From a checkpoint of a small transformer trained on Wikipedia.
Training: a variant of SOAP for these matrices, 397M tokens, 3030 steps.
Each number is 128 + 32 x the weight over its row's rms, rounded and kept within 0 to 255. Layers, rows and columns count from 0. Numbers have three digits each. The size before them is the row's rms in percent of the matrix's.

# v: layer 6 attention value, 384x384, rms 0.153, rows 155-223, columns 192-287
# o: layer 6 attention output (transposed), 384x384, rms 0.129, rows 155-223, columns 192-287
v155 111:160155094113113090110039165110132103183130096169090135114110140131110177158130072114149194126112120132110087079084100115142110088112151060126128117124121111131158182163105126140140124115131097139134128118129118152152066103157115142133167067096112123082124150191176127168041119091112130129
o155 107:120113208125175088156183094172102134162077142190103135094100107123137174130104083145122114138093149174136171102059129126127139137182091122109085113105157128151112118124124119071130149138155103125144143185170128118141176136085141172155103140110100158111106128063115118108162098078172136086
v156 105:117140132103135087094182133107105098143159177114087108157136138154172154223102077163112114106139123202141144115125122104110111132078105065104155108107137156093104141132102212116101116075166170082149093172131080185097108123095125123160151125105159156125137049144124147105139165124093122091
o156 103:140047120112081141113123116098146098079116130126181120062135119112082075135112173171115058118147140076129143157069127114116134156159132123148173146132107091103115088131140186175182085120127148072205077169103147121114160100121152151178099088138098141107104147157092135092147124093100145112
v157 118:140061106096160136108140126117125112124122105130082185185112159093129109099122161163141063117144135127142172146105172091091089163158125101148134116143153095078124110126132094160140127088094140130142074108145102148148152139148219114149130092157183097105116137160183183134119064124114087139
o157 110:160120172124140178136116098130138240131143104100150126153139120114123154186119140124138124120187186151072098125123081067162187105112149092124156128098127090124128149109157132134062070127142170101089109102140114104091167084070121187202146118151132125168123119106119127143123079147102153128
v158 107:100097156117108131107171159152079109101119077127190100082098081208130164153103104068063092140054136082087121124165121142116168139178126139102127113137102114071138123122105139135176098155103143148118124131147093189061117138152140171163195109111140188135151183087151137087186047165152112145
o158 104:148153158147098085154078129116107125159146097152080102164193168062176115102085157126146155109150145172102106084138169143175136108125090142133080084117090139102086162132185156140147113156173148132106169127112142121127104102165118082184147184116170126164114135141096102141152193124177134106
v159 111:114097114141049164127103138132134141137119132114142120176155106142174163159151155141202115183098080147143127106093103136147164160115107165092141106164118162108157126223108131088103127104133118069202054126122105108069172129085068133122180194099116069132084136074146237123095161141115095101
o159 106:118185065111129089231113163118102140097103120137149161048067090179156095131122127099073130130171143124121164175114124170126122146150179200116092142149129176124093134133179121066130087101104142134113094112128118128153133164171123101103159104121177133165170113107122146202170134106133128183
v160 116:150135125147110110123118122114142182132135064145114140095072153122163130138171116124126103161128153108123128138131103128104177106130135161142124161150164131123144164094184189069141080176156179163140186125055103123157099049156073122148143164190131119102162158106138112074125152161084150053
o160 102:117116098136091112131117109151118162135045119140170118115098149181124079128168111126110118151132160187129100111094135158135152079145081165162129131139117189131190193108149100128107147147123159076122142122141058133141133129134143038079159099171085120109064189158081178107132177121119128171
v161 112:108112103159127119101135137165093171158123105117129132129138182106156161095146141128095181149199105116107141045147093123082123195122135049104172166185169182112189095098176143099104087113155115102128105104095087069176146189147135136123067129089130164122115080132128157157107113078136177133
o161 106:142158132135161170054132152054129170095174170106199098186134129120118159123129079130139078167132139146087148097117150111088131138081064116159113127163055109142063116089109074050100184104054109114116150178121088147048129087155110179097110126112115134132169143184156142100050074069116105132
v162 111:128112140109162119189138136096161128081122103130089140182138142134187178125143127086100126092170109072116123105096180116145150090065157076146101110116075102097148133091107098157061118073119134161120147201120194120108135148109222044086178066093148105119164128117111142144096099131123117071
o162 103:089151136133186138170117201088130095136066147156079113124199128127072141165143120165126156091125095081154129110089117146138183114180126124114126147078150093132136082114069163113210151143108138170126104136089128109103135116153105098132075150133125134075112114060151156163121129187114100152
v163 101:085157086146080144050142163108132112081111155172163149105083122131151133073084129174185175144089148102125146152134117175111100204083103146140133136118121115086065138113174115200057135134076125141104154114129151139101112122087171124126115119118144083086133118098128123105155113137156181144
o163 097:185176155141190125101152112164048135209088150075163102161093148184124091171099092122088124095097037150174133126170107121087138120113170103123147095137121193162158109111111132082161212173141120093091137129168150045148147136138110141131147162176078082166144057126105135139152124201092122095
v164 102:066122099145135133120109152104108131159127110185106147119131090081165119104153138144060131131053153113135139109153206149103137150152194126133144118110160123159163122119140105144142132152122134161071167142161143096129125120115125104132126160139143207126122070054166105076222150210099141108
o164 099:128127132163148165088127100130047145127090120156131152189132162153117151078110117092162148124183105102051121105127071108127137145162136157087131058152002141138155116115157081093140121142085122114139161116124136128190129194135172087140084085125115080116134126120082084138100108139121135142
v165 119:112112160188126126090109150130100135095141121134112070174169085062112131137092149120112147119141161100140103165148101162142079199158140099145152089128156175165140104102156096086128093131172108098119102136113149138039128080087115169144148103105125118158061098092158144138163140113098112096
o165 108:119107097153123154129148077137144136154129094172151197148123157112129111121156051087152131151083124112075124091143165104106106133112137106150143152173123174082129143106140096065131223102128162184115123108031133104129095127142149138106096117145148207136112191154116182140125132112107104166
v166 104:124077113119094093168112124104114144180113194091118132133063160109189102132087111101068141108128151104126118165112108110129134081186136057131087131100126123141110151098114123117141146146153168168111159060121111123100126101110134155139149127159151087094111114095089156073056106122182124111
o166 104:081132115113187128177093145090132126118175162104142126169085101128160141129101111185163165126076079104165088077132120124097127104141104120138139131153133165154112180150122135071140139147055136128191106181146064077100128085131114100222186120091134085149140111125123120116181186106131164127
v167 115:103159125103176121135094097149106112154139087094153134119052144089100178115171103095173093096116102117095113127100074126125138140112099042171128131097099094172151165155141092060109137155118059078151140090087148132131132107132138140164095114080084178103150199149140123133144127115126134105
o167 108:199192161063084101107106146161173113163144140159166138116119095122174152115140088111090191139142076156135098110084158100157099142104109115123130130094135101114091103122082134151132086135148189159064088116180110156166068126114150088138143110135107158110082137117128079146153061123143058162
v168 109:094135087115126167107130107134126183133175174148103202143156159142155081199109161154107108108059074149145128129152080125156143132116176167174141109130171168147102187116135155094135084148082119118054120176097101142115150145149046134143128136134116124165123081122215123075101131156126145149
o168 100:116132108118151087097149156091159163099137132118107115092139135147147171083133125166176134115156121072166134099114103157116128168163128106128114093139121094137118168122143099141121103111160150085143103063091200115099114135121172176150122126130096171197168125202117114129177127144147123163
v169 106:123123105137116086117160201146096094103120148124118107160112053093077113135137150128106130126062132126143176160182093177136078094197121133126144170180088069094089041111129134112168164163141142118116157169096127111069083115197183151153148120060098219125094081116120114152186153135126124164
o169 100:160048147114125142128061115090139130120135164137105098104171136097152112109132073143140103121153138109180103112081118099154119175140135099174114133097159206099150149113110153123112134137071150101141119111162163084099097119051131119112127167119140149126096115138132131080132117050131166081
v170 108:165174076094108144110131090163076110129183137107107138114162135136118170149067161118183149156190165113123153078113129135152143103110101114192098183123111111129112043103120080097175128135152142190153123178157080113063122165149111086104109118063120115167106089126063132136134129117102148114
o170 106:141117111140129108155098138096173120058140159188135158150101114119113090158176123137075104148091118089116179113116129124092146112109114145135099205100182109126088196161124192137108125111118101125112158099121104110100152106132100122122162144173139125145132138165177098137070067123165151117
v171 117:142076120096085138182170122159150182147078124097153064126072146127097141169121186124155090105118174150120136087181149134122116130081141149180138091121128164145188154109127147111150110155173140122102104068113117160133145182159113088138117187151119122090135126110102171148110188154129142122
o171 106:147185164145058141127128146165122083149142139108102092093110138110089107084152156114143157138152129109104078136166072142125156094072135151128120133135094120148194130104101103137109155113097092210192150109140176126142117087153068132071164099118210060138117072134086146100174117110127173072
v172 114:108099092127134143108148141137095111134134115078085124171112111113150124131160071112109168107080140124103131173120130225137166153113097156157110125163168090194142180164132106143164156137130132119067146089139210114116169139180121133138134140106140144066199152158146115125164140161153154147
o172 104:147103166120116174123143161168126138156106103123141208133110118108135136156062121072159092208167053124132104123106125158114219097129182149092131054065097131128153168139123096104098138105076154154111110132146115120080125146150121161125131176183088096144161160114100100135124206118160148159
v173 109:101149110102106083141119113170073175171118141127126152155091150142134115136105122110131117158128151164117123105079098067043072151119157147132093132147183091126149178172169108126127107185170138124120176092128124136116079114070115143181126157111100121125113107128122117105118158092177063120
o173 101:142116134126159070164109111074084127134124145122129104130074087107123138131108110142138127136101154137090100145177102142148150127152140144163147112139118152129128203169138137154070164168091046076106087162148121119119098121165125095064121154107067108126121068177112158097120160120196147058
v174 122:148110105147116082114149140141125131105142192148129166103137125106066188121109112165157139111083033115132096111126162124108144134144195113183073154166088133165169124119134100154087148131124084136152178155131149145154178116115060124085121145067160145151139125093123136133083160129127097180
o174 113:146176187125150165049101116110129122134092116082094144082147068172112143101090142090155158133094090140130131157084167158077095117114103170164121134114183105138102186106137050115106081114154137070167121103078108060150080088160066121113110086156116156157127074120133137108157131128130150124
v175 116:138117173117113140125130164123072091144131151147137131152110179145080145127146130091169132153095139163100135113096072139130126131163148149112106119147124105130124167098181179144184181143089147171141207159064141160146196076141117119117173095156115142147184105207156100118177137138119123096
o175 108:162114115131106120154145104166164162135164135070120098175105106159164076126124153171149127130106105178107087163124166120113097080117160127165110103115106102158093134154078084130131091159121094161087109079100175147127119131150202129139165143140105152141152124143109180116085153112183126112
v176 100:152127164158154139100066126130131189144166121160149134147137100128112150159152163140170091167106104119122126154147151085126121157133132113134120147174162118097143138136109122146058134097174144177214129138122130168103169177077103127100180064095156117151169085140092137148098122142148154147
o176 098:092108125164082098156066115123116106142139080112103103117090071135161067213113134102125133136129143078156166051068204100143099123101126137103175142143162090099154092136134071060151056135154095096138165160139115078131146077123132124163122124180132100141077115098145162181152103144095075162
v177 108:179167149141163089157106091132142161160131151144125176158112134107178126194085087143165097096129128208080119140136147152114114137112112117191103145162127189101150163116068120139114083101119154117204124128109114149167123086046131134120091149137124144169157119159116096113113127118158116117
o177 101:138132191165096111112130141119183123087123178160191150057078134146105175140092151086098110115148073144174132094126148103104149109172120166073157139154129135176127133110208146094138190159105124095128077196146073110100133125151058162120148136093059142157112126160135056135177107087145115128
v178 104:200113152158159159178127135132111215201157129098143082136126140105108089142180101127095169137144095149136119110222111107095166153165126131110099137129169192102118168231128125119182165103155108090148132129200115132133084111160149192118125073138127119068113123151140080167065126153148130170
o178 103:076097063112077132131118078087078122169161124142150146113110113161102153075105143101132142089073112162052156112024096108077194150104082172205121091178126128114059113116058142108045143158107153146101118129125145108163088161095121176128136132118079129117128144109135160118153099118122086095
v179 118:125133108159134121165129115138064128052124159130114138128111123135102191120119112174052116123110141140133129146151092170125163103168168130094123132109069145158146164137121121103136133143116134062130120096168123119178090110084183121163161146104154131110117125136200133126169081094151122177
o179 105:117143175164193115098147153018086179129098128129108162097153145122117174096162136131116166069157119148107187132133145093211069150162110115079104108076158166166101131112079149163180125137151139148153131180114123126109103146139166144169099114121149078153158148160107117096129170124153173056
v180 105:145080151161102132143087138111155152123130213158138131113162129080095100136160136146113145138120099116057136135145163122187147092155103121084129139142129201165093169128102140146093141099119117092128069071139156057112112127164130105146118127134136137161117119079066143132126152151109124137
o180 104:120125107120143172152136169201097116149142125183122151064105108140151120158090166087105104145171131129197100122133143131145124155086101130097131162163125105128111096096117113121191115149094129186147144196158151160189093208106149192113206127124173068154133178148153126081081115157176135130
v181 114:147120149138137155143129149103124171050121101173135139145172093133140141127184095110140122129117112156151098071161129205135070142111071162148170106155117095161124058104161111159112114110113146061157143080140114134136145132161224150114078096128086148090137117149140085097171139140085141136
o181 107:139024174138131132089158104138127159065110084111096135139114154129121124111189201147118099152186113164093121154098140105137145077115116142112136090087098148065124078114111154094101102143126095108091132126139111186125076156101118149147110138190146112139062144084102117122096121107156155124
v182 110:055168113110134127149125129147126118122100119149167068112085126134110154163080127150174180079153150151168101093124134155089111136129062156138165115158119114116141087056148099137113160137124103141158142069156102127124200123130139102103100143113114123094199122138122097195117115112197117113
o182 104:106109123099094177037133118122110123098145160100126098143143108146067111102099150100119132128131110093114131128137090086131060136154164151101108077104135144155152076115109175132077220174117168087149128133126119158077057148110138116171148108199122095103120110158170120102068143153149160108
v183 121:139093099128133143105201176133155146137095150110123156116164123093149141115106132087104098149084118132142100078163175148095146121123168183148167115126125104162148158127139130137122120146150170115128150145136081124120103163167123094100156168098065099114101079091075111123200153118111123110
o183 108:144184150116127119118126070107147112127173112156099123090073106156141139097193110139171150124145156089124139130136096161139106130111140160118085121149079145109109061097068108157152089108140020125180134136078146131142143073201116082106120129141133094163133086082142102113088082099153184169
v184 111:097078166125089169094060129160160112118112152158130128126165069077108164156135115079169156130174106119095160115175141071153114102148135134147173143199168155125141099151131114163138095128166066141120169091084097088137108145138093180101138139099130170137128148091078056132135190105131145135
o184 103:101195181135125091035122075095129135158163141154127171083124164142076162109162130142085079104126102145164135145116124105128121150129107153166077117139153117131137095179117125138099152085114205157092126152157146189134086111148068121162092177075145129148123128144106135080161089138138134124
v185 107:153111119144105099077174144139140104090197119101199158094078166098163097096140062201134153156115078166128090166212051180120119118137103138089144114154136130140118174127161184116104138145205112155143106116121214137146134125103075083104121049119125161127140167107139154126168147141082176135
o185 100:110099107187130131110112145103095109083065173146073063119225130163160185126108157123135070140100159138121135134139159139118126138122167154130163129143103125132132119158066135176149136114125104136088141142178098116128151114169127158124148132146110087148088120103105131098161111058112065102
v186 106:131163135200149129168141155150170090101057138095150086106083191095114138149092179081098153142096163111157178141092102107085224118136155148123103143121142146117109147155104135132145160116163103124157161179149095121121127092157102137117159188136141161187225138128126097153203103203140168141
o186 105:127140122123093139154179151103092132189128107141137142152116133130141116128115157156112140077140150111103146087113118139094118147122140139182130116124106129161106080114150150089118152124098140168168153127139142080147103140153179055125072094122121191115140149128128129221128146125074111081
v187 097:057128065139138135108088129118142167081144087138112126097101171114134116084130170146085110045097120141165143105120143131098130119207110119171159156134086170077147133084118092129078102120082154142053094082107161096083101110136143094095127179110179093154135146092114142097150128085127074143
o187 098:131124160120106161128135125165113132136145122152084132155138145125164104108139065168167095169142110129056103141189112204100147142095162129064107105127055150129027127080158151109090113124127151122138091137143169101092136130084072173139174076178138112096122143126177092180175179102120108098
v188 114:107154129149123102167159093105084145136052106112196135138064201195100114193120122130096114129154142145123113126204139162136137070170104111080116155114082109107128128100153152141119141119130152146152138203109123140077135112142173139061178129070059142105153145083143117091076092159119115120
o188 104:117082138129109185128083122120175115135105162139147043100100109148141102071126124096181128110108181115109104117115167076078118143127146125155161138095151113158139130124122164106091087108134198123158153095151109185086150153153115071106070152148115111150113122190141121126136150097095158097
v189 112:176111125107095120064106107131115141115104111095172131122126157173122165083087089082110138053075163099145180152110165118155074098113144108112085125181097056147152160153101146163152142153116077133085178124181111091150109069145106106125113107171077166118113148094110100130115133043163169133
o189 105:109170167083175132074098113153125092197172149103168095081108139132152137094083100161114108127111074163114083154107112137134190112130164121147134165126122104094133109164132136144202119176100121207182114208150130040091182159158122125168165090114169147073139135119152149090090126192143093122
v190 108:178116161105126118129139150115163158197137069122150156079106153064157171083128081162128157145078133151075139135081126101158041136125083079123118158148120170106131117170111087164165173183115118065145111097117163115090149071104111144181091143192096166137118148128114128098163163111087096129
o190 102:143104123134125115182079064187135114143153095129108117084119060139139097134153105139109105122168131141142095176171104143120123152113146156143118071126097091134085169176173117117111163145082111144087027140158090170108126174124127163094178120158176196105127156081137111095147102102111137122
v191 111:123097085157138111159110118156028221124101123110136152064106162149100145104130102159137157095137112151123127081086190171131178110125100128096153125052099176130127102118148054133131170085090122147157080145114163136154142138137107101112096129115126110123142108137134099157133069165080078106
o191 104:144185142115110151103132104178127081094085115189127099154151149108088103143146187062103127137062119082112098132119142114112143113089104057116072117120120098160054175123137127145155156139184176112146120121114097189105133177136118150087119110163115123121145136132146127137136182121220074139
v192 114:098147097146145125057105138132102129115176142156191086099163150217113136079162108173139179123125140118139169128110128191118106124120111146117095122162147160126151063118208126165082137136117065145099050153122166127161161128102169145150124097130125124148121178139193163180109173113180114079
o192 101:124109151161154152125135116143116095101085138106114092138128127115130135159136090057126105147106121132139127139166113123111102181140137094134118080130091144143132140128111113165119151166138200063187156131120133168092141162149153211111122170175181139116115109155120138108066079145107159104
v193 109:129104191173175093150109139147172147144084094137124114124068070102122185124140147124143144073140131097137131147170161123091153090206105151139086159125159153051141115144093121113102094085149131153167158134142158127111089153156130110106142107080137152135101128155067099114117142112122066119
o193 104:113143116178158145118102064126104146164131129085100154130149124096131086111112146143137156145119094116080109095100211130163099143078098144090159123155089172153108128085164097105071174115131112150134113130061121123118158134130109123075068174160128145143089110155118142121143115168143111114
v194 108:167111091197154124128116131147149196121191164159164127132146149158073120064140177085101160091195060098121093137098116131111140084123135116100111137147073188109067061190156170124096136177133088155101133132084143154163099124143114135161122067153176141167144135121123163132099134123161190133
o194 104:125170147093155105126161155142154095142077085096110160148141185133187149096095162154125134117139132122173152115155138169112110157090124155141174141120145083159145125135105125133164135144094190099133160133150138125145153089099113096115162172086090133127116104091155157113086111153082129153
v195 109:145117125125131139146068124118097096072095104154076150100144138135128097116117175156119128135115107183040108091116124061160164135114159119101086129151090106103097088168133164125094132116149196158096138116143114097192114108086107108160114114147131129131145153160125131139162113096180115181
o195 106:131129133130063144126110129134100128165106176136145170151133150110144142152148175133125053104157074161157057090138108157139101113153116160140122133072207139131136155180127149188088118133091101107135147124194103105092118131132149125107166114118142116105124090137124069136152132110108182122
v196 119:187121140092141169169133140126078084139119157089161108136162120134126094133096125118136222169106134119131085109157138094159126093168125174100137096144115139127090108155172167149165183147100159169133116175114093155117136186113117149153164160128089101117179137051139117086141080144137150148
o196 111:097081085087122120124147139143092140151142115164108115153164153181163098169141187096131127104077118100196156106140150113118139220126125191112041114134100160122077138236095168135136140118125115117119105136201119167127099135110103112134146175164172120202124141162124135138079154158101122172
v197 106:146140154130146156108149104172098126083082170177146103165155143136187128082101112114116141146084085149131130140105083130161162166148079138136102124139181160105114191127096078094105148096158187137115116113096114083083099117179137192127087152110125111145133142141108111200075103090103134163
o197 106:096119089070135148102102134133145119115195113123153132143166144137154103116097148131156116129140068142108135152161184160126157091119119173182157165104174140143056100142151122090172092112137096050144151114113121161152152133136114139135134107117110191090125122117118102088149132145166122164
v198 110:136165131118146111165181110169149076125166133112148094163119126141133193145104113130079082125109140115126146166161168101113173118102092098108097135163093084074091140120169153124119119093116172171185171172107156040158126148151126083119100090111097099148192111213116103108124128082115140182
o198 105:080119122109137146098126167069153111167144113146168124126175080099122116152188163126102117127163137148147161115149144157155106044113141175160140160093141137108102128067105166072157105178118114169150160117150040117140119102115105171133138111115150151068145132137115130150174175124116164098
v199 108:147178201170180132107082186181034138107130190111078142059137138154112177092157099081133100147126179144120163121113113148102158162112072078129158048155161126103126113142126129122113126083072114110171080176041119128110164094074118148099105120091180119120123127177138096154061118103133107131
o199 102:098136102140110058096129130148162094090064130095155137179182123164142181166125117106101119167156097090155164159138144085153099098194152080123144019140119135090170126109187132133130101135166140108094109164115140137109144125133131193113057079163140160130101182088162159157204075151103133121
v200 122:140112071092123101149163154161088122161132145156138132134101106125127175156208137130123161127087076125166149113138171118132078136144065134126170126106056135126134123102079127132075123127073076142154123123132113152129115106117082129107119143127095192118190103126130129110132177123150096193
o200 107:178126127142194076142134150127147075115168075108127060155099108117140086084142196131087084182123069088091098105131119123143171090187137171126165091131141137158125129124126125149106151135112101150126147099113140087118094139132102115130141145074177162124107113090160070085146105145150156131
v201 096:137127133121079114173136183135182165117153095186107132113126103109141123077189115133130142140121149106140158140078105085134100144153121163127112118122146137110166160097097143144081113143055161119163123144109123160052101132102176088131138188095091152138084155139028109114066141156090145108
o201 095:067180172163164152183115117084149142147120109080171102119133120106165127181116122129161115118150132162148114164116101123099120156088113138093145111156121133166113073127153139093148180101204138144120089070140077056112121151134058147110103092125106110106142105081188112113100184120110142172
v202 106:156135120078112153217141140184122088171159139176135136197130094139092148085178142123092061132139119155122128172088164077129105146096145123092119181136111065092113126151146212152098127110168108115099126131110134218140058148117122115167111092101074085147143090148131091086141109145155129170
o202 106:106160118096174068117150134105076119112141122068126092119107176131163093135065160130112123103172106144171165120151108146205131158147135145162185103061139129124179095149132102108215089094117121139089117159097149118118136149128062078152171236098160138113118110144117114114111110167109149134
v203 106:088205179186183143175119130096158089119142127072148092090099132124187080130102131163080148093138207085108157105084128144094065140154119164158123157100146160133145171095077139160127094120160060157128143112078121150076125053119130106163146162122130215179084148137153172074114118064096199089
o203 102:168097138059131123182116115139180189082136101101131137118136097160148083177128145130190136126115079102152065174161121081157084167178121147117130137154144102087122050078109160122114136126108075110132145147096150096164080124116126038113059109161140096110070171117157100180159207133082135122
v204 106:093104112165132170076152190113156108178154153122171121074111090134094177109105146141114170167103113117183179116109094191140105096119126141116179101108113135159126127153121167112053127126184099126096155129125090127159114173112079137135181112081147160098147180124096124112065194114083172141
o204 102:119156113171108088090110154167105149151142090121081131145162137102156106174135116104139179111115134130150123126126082095102117111136115149093065165158093187118135089064122098132180167066098136115186114110112148122120165126165178151116092076049127058116049114112173116111184114103133163105
v205 112:098121143160184103102126134087105159147198161153155140055130158159074147116134101135176111152147138112140169140132138153138120111145106156143080152118142168105123096065157156142156128091183138186164111189140103140125149130082109158109154078088186160142076098075186134075138106210153200136
o205 106:145114187174146143157134147138144158081138171094134132049167105181146100185133131099142087143127147176157196170125097123163157074095122149162158080138113086159168149133107109114075144133147132119107207145091160138133151132117139088146079130161078130158125138220138113186160140097049167131
v206 111:129184083192071068153128142115134116098208092148137066123119065102143133098092197108142179146064140132158114142127109150159104154166113195179118136154175160167122173118142133081158078130093084123169129114146085133159105086043118142114133209132132141115101128115175146099153092154123123097
o206 105:124126160158127141172100069140108146148138126188169123160123122162146118095148126157118106141101162104100147087111139144145168085143131115106139137148159120139178106112139110082038137124142126153068106114095164089129119126164161108165163096153145073130152143109123129166088118096133160094
v207 108:128121117144081156139104149104065166079155148154131087138151064118176114144100112081107144135090164109096138144140098139162110125186133174139108128133110150172145101108122206084135141146219128151098115110130104103161149116107184119146138135108110098154136119073100135155073073133162123134
o207 103:126068080134142179115119117101152131093118175133149138122162151150065234106121097141128092136130155154159185167075170132087110098163113108107122107123170130162096170111174140113123136145071087115140110115146128151149095079161144130146138104128119136107080093155103175121088176165092132107
v208 113:134128134103169152119134033108131099116115110141136151117047101138177162113119179139105102127094154137124113149163118082181132064093133103087137131128116123123139192188105090132132125111104161141139186068100132107189107119096105167079164162123094104165115149102096093081158105172055058143
o208 110:147143151127089130161160110111107151167135184119145140184154136114204100101117151146123164123142124099139089132169146137135121170158130186120125179094162106119138134163132180110148099083106068167134151117161134210121123151103156096184114077133127105187100107110105127095096133112113147107
v209 108:072102107144154175131138141146113098159104145137100098128137117063110132150128135178143123123151107120163109104142108161107189138129126153107117118129152124206130121074110083141105149168146087105144109077074142215164137105128089155143134134132133105150159123147163146146120113144115159106
o209 102:112118116152128154100191150133191145105144136155103142090123141160134092164156157093134107171142128060041163188092112140110058139135161144126151052168110149118082072145102100129138123083074164087143117099063106122160125164120107124151149151164064098186119137099073104075184176182189148098
v210 105:178128153103143119164157145152129090128163116155092165152152135127111143124123134100087125101122126109139147100119147091152138163142171114062131140142104131092087171171108102184124088074100068169148090145164142152113178194170176162097146126095119126186132098129097138136079077160126124104
o210 099:079082113123172116148113121174146104170111144159066110118147131156075129163104167133119148072108162061134159127106118098128116137150165120133112107106159131145142078102120158067151167113174057142102137069130136133135093147095130074204118194182200166126159131112156175073127109134067140140
v211 116:084105108071110087105113078122065139141129061168174094215088154094122056136124140158125153093135147112090143143201155152159106131127140142172125126127136097238121159118128158134140128117154154141162124086141122130160074127132151097055131109115152138077169051072119117149160046131116146148
o211 106:093147160158120181187154099099173086078097156141090159078127149108157156128100171124089156155113066130115169134089132127111134138103105104105102134129182088121096109148133148092129137087157095135139213149150108138094108157135179121162125123137144097122124118122069086112108171143162125114
v212 114:125099065082095114139170122142115128118080158092159133143110161130129124104172136129116103116105157165100156128148105062072138110193108195098170074127052151115174185152193178129120123139094114137138089101147163152175106116128154139116133119123120114121145123119122145095140103144186102128
o212 108:142115159149152095083148133119085118058147159150158133163119105159202174120095149141158168155112110141171093142036118144043102109155130106077102102127103118130123151074110109181102148131121150138142158107105113177108101164174129123158092125121154083131106089115121036034107145150096143070
v213 110:118134127159173176198120133127131143175122121189117095154141149080162149218137097129149149169150065112090139125058139105175103100090127094108117146148187169133165151138117145129070123076173151130124106135111137141137139122119108147137116054111186106181096076103070162150108174094199160141
o213 103:072095115076132077168107155126122129129125114114123158131175107180117117138042144141124079159135151133171089084125170172101143075129135188159161148164086156137145136255142127061144147080104090140140156196154112152141170102108129149093099130123155129117124129157089120134130127113124097133
v214 117:100088114158174182132192159117137138151096078108130164109081152140093130166204139143116132145111138178082103135106068183094194069087162086103097069092130104155135117100197161084157141162122162107123082198055165127078155074140089203123126111144098120115105158182131151128114156122161188147
o214 107:114191122110115124140122169196175150097100184147169142134096116130128131120162108117148166122160174145134169112092164139121065071089183190151061105063138138198144178084154142168097123075098176164151123113116118152129125190137164134102096087095093107108128117140129120138166112133087122118
v215 107:129143128103129092150116138092040103099108133147158134063126160160060127119119080130127113085133091125104066111097125163066142119110096109145086110135125120103092148128135136153062138165099126167157114101104191149166146074115201156155061127129131163107109169156130173136152148125170106167
o215 106:133162172187176122085057189205158112132073140134120164138176147146138095137093181161155199179133117120100115132113124094198073132107148130132142108101189141139082152151091125096186120138184159126139081112145108137067128136108151118154137135081113150136109137146124091169143116128155116112
v216 101:090094099152101136182153156139168064127101094081102113104074125133152145161114115125100145191149186140096223142102119132141129148154209047097125176114087144149167116143051158078078118083124142106145120059114135111125142171075071102097140133070137142135090108155156143088146131140117103134
o216 104:128107090164156141162084154076113141106166133132081110154152088083117158075090134135078143085174156092151078190087170138121142096119097183093096123088117154199120147059150116150081166135090139175115121158151115133165150156145124162155117121128168117082094150099137138181083154084187142168
v217 106:098091155205099087148084111147115131192089129153135172041120151086125133132204125119173146139144126117144129100106126129112122146082132113096127149156172120164089103153153160076106122144130110099112104084114119124141095153148092173132100120231129142119186133145130153121063149117107100123
o217 101:089176141096101122095123126144125185113125120076102084098102168039140097131091165157121148112122093152088167119082100141108135108169087124137113087179103123158159113154117111142095157156153143157167118106173085064102157141101153094140147137166143137090133107077132115152178158156108107142
v218 109:096117127124118125112190154117107123129185061144162080139093066086173140126143111144152206134074145149219177139118166118110150125103175182136101087124048125150144116086130171113070138107181134101138117134111112150052214120141145090101148136134135145123104094113123192094100165108097176107
o218 101:146113115135170136177000112119165103096126090095141099128115080141064082071139105104104095145166181116177126099138125132122067112110156130164137089107193125172194167157174190171112147130084148157106088163107139132197091124157113125109108136143116108096157052133101139121136137106114176135
v219 119:175137093155136077068121103115079147107186194119118148111093129157083167096197076093091131105114115142159133124129099101146144160116127131144094131149144172138120168099159114150104155083143085122110099089141044139138137103121128107177106131141124151130120142152136158139068157149104141052
o219 107:152132095156189155087067136171168126162143103170132127113138075128161154087103154087163143135179062155158095132146113149160116132130094148097156102117060132139079178110072186160148110174194137110091078158107148080096238089138089115152128142108085075072110096165106145101096136166155122128
v220 104:126112092127089154157139105094130076081108151194122140116158078109130181123155127102127071158160124139121150149173219129126168121155167090168107175145092125079197141093051102139093136104129122113150141169145161112131138130091118061142128121171146104103113098139125149172101104116118116180
o220 104:135083111094155152143144108089102090162099106109111083165150096120137075159135064166104161118081095143123099161080137118136081118117078127085096115077149139098147124146112150115164068105192095092044110142139081077158134074054087147147131079075145091161115174147034110118149117095099116124
v221 106:076085104195106077111093126141101144105148171195122118072090147108143116090160072162176192196151175178142056101181138148174151163119156126146096172074139135135114155175173133113075186094139095114074111075140152162179146104192115128127153118150128105166141071069147130153057096117085139117
o221 100:155143161147134146123201107102129103081113136119119122099124140169096182058081143095154117115091159148128181189118087109094098130112124151108146131105134129194170146093104104165130120112111114086101199156078109162163146131099120159149189119144093071121123135086086162121198151186151099131
v222 113:143159131156153124138118085152166124128152099187132150127187126143110175132136160109142144163152148111165161137072078132138142091143071145093083130162170113099084119153103100132169102099128153124140109136132157083122123175154131112103155095117146098176150145144115130172092116164096113151
o222 105:124050096117166131175131087102127131179076127136117128143129048170133163118157167110110161080099135129094141070155160149154249146093119109192150129135125172152115137151190141187101130154106175136108132097104139163183205077139140172130128100159152144109132157094134110097175153165115118069
v223 121:083151124107102132110143082103099128161141169179168090185157172139147120121135078122088124100118087158153079135085167081142173095187135128112177144137077081107175128076152097116109119179197174071102142160113150166121106106132099144134115108115135122166116129154184112119156093084099051185
o223 108:129087080071167134093069138147166161109168069084134101148165165156141080105097100087095189167155097153132144164110151147073128084172146146126080085129162167128079151130141111135119081156100089095113139092121195146150139175116116085123137114160095158139095169166116119128073104145160171114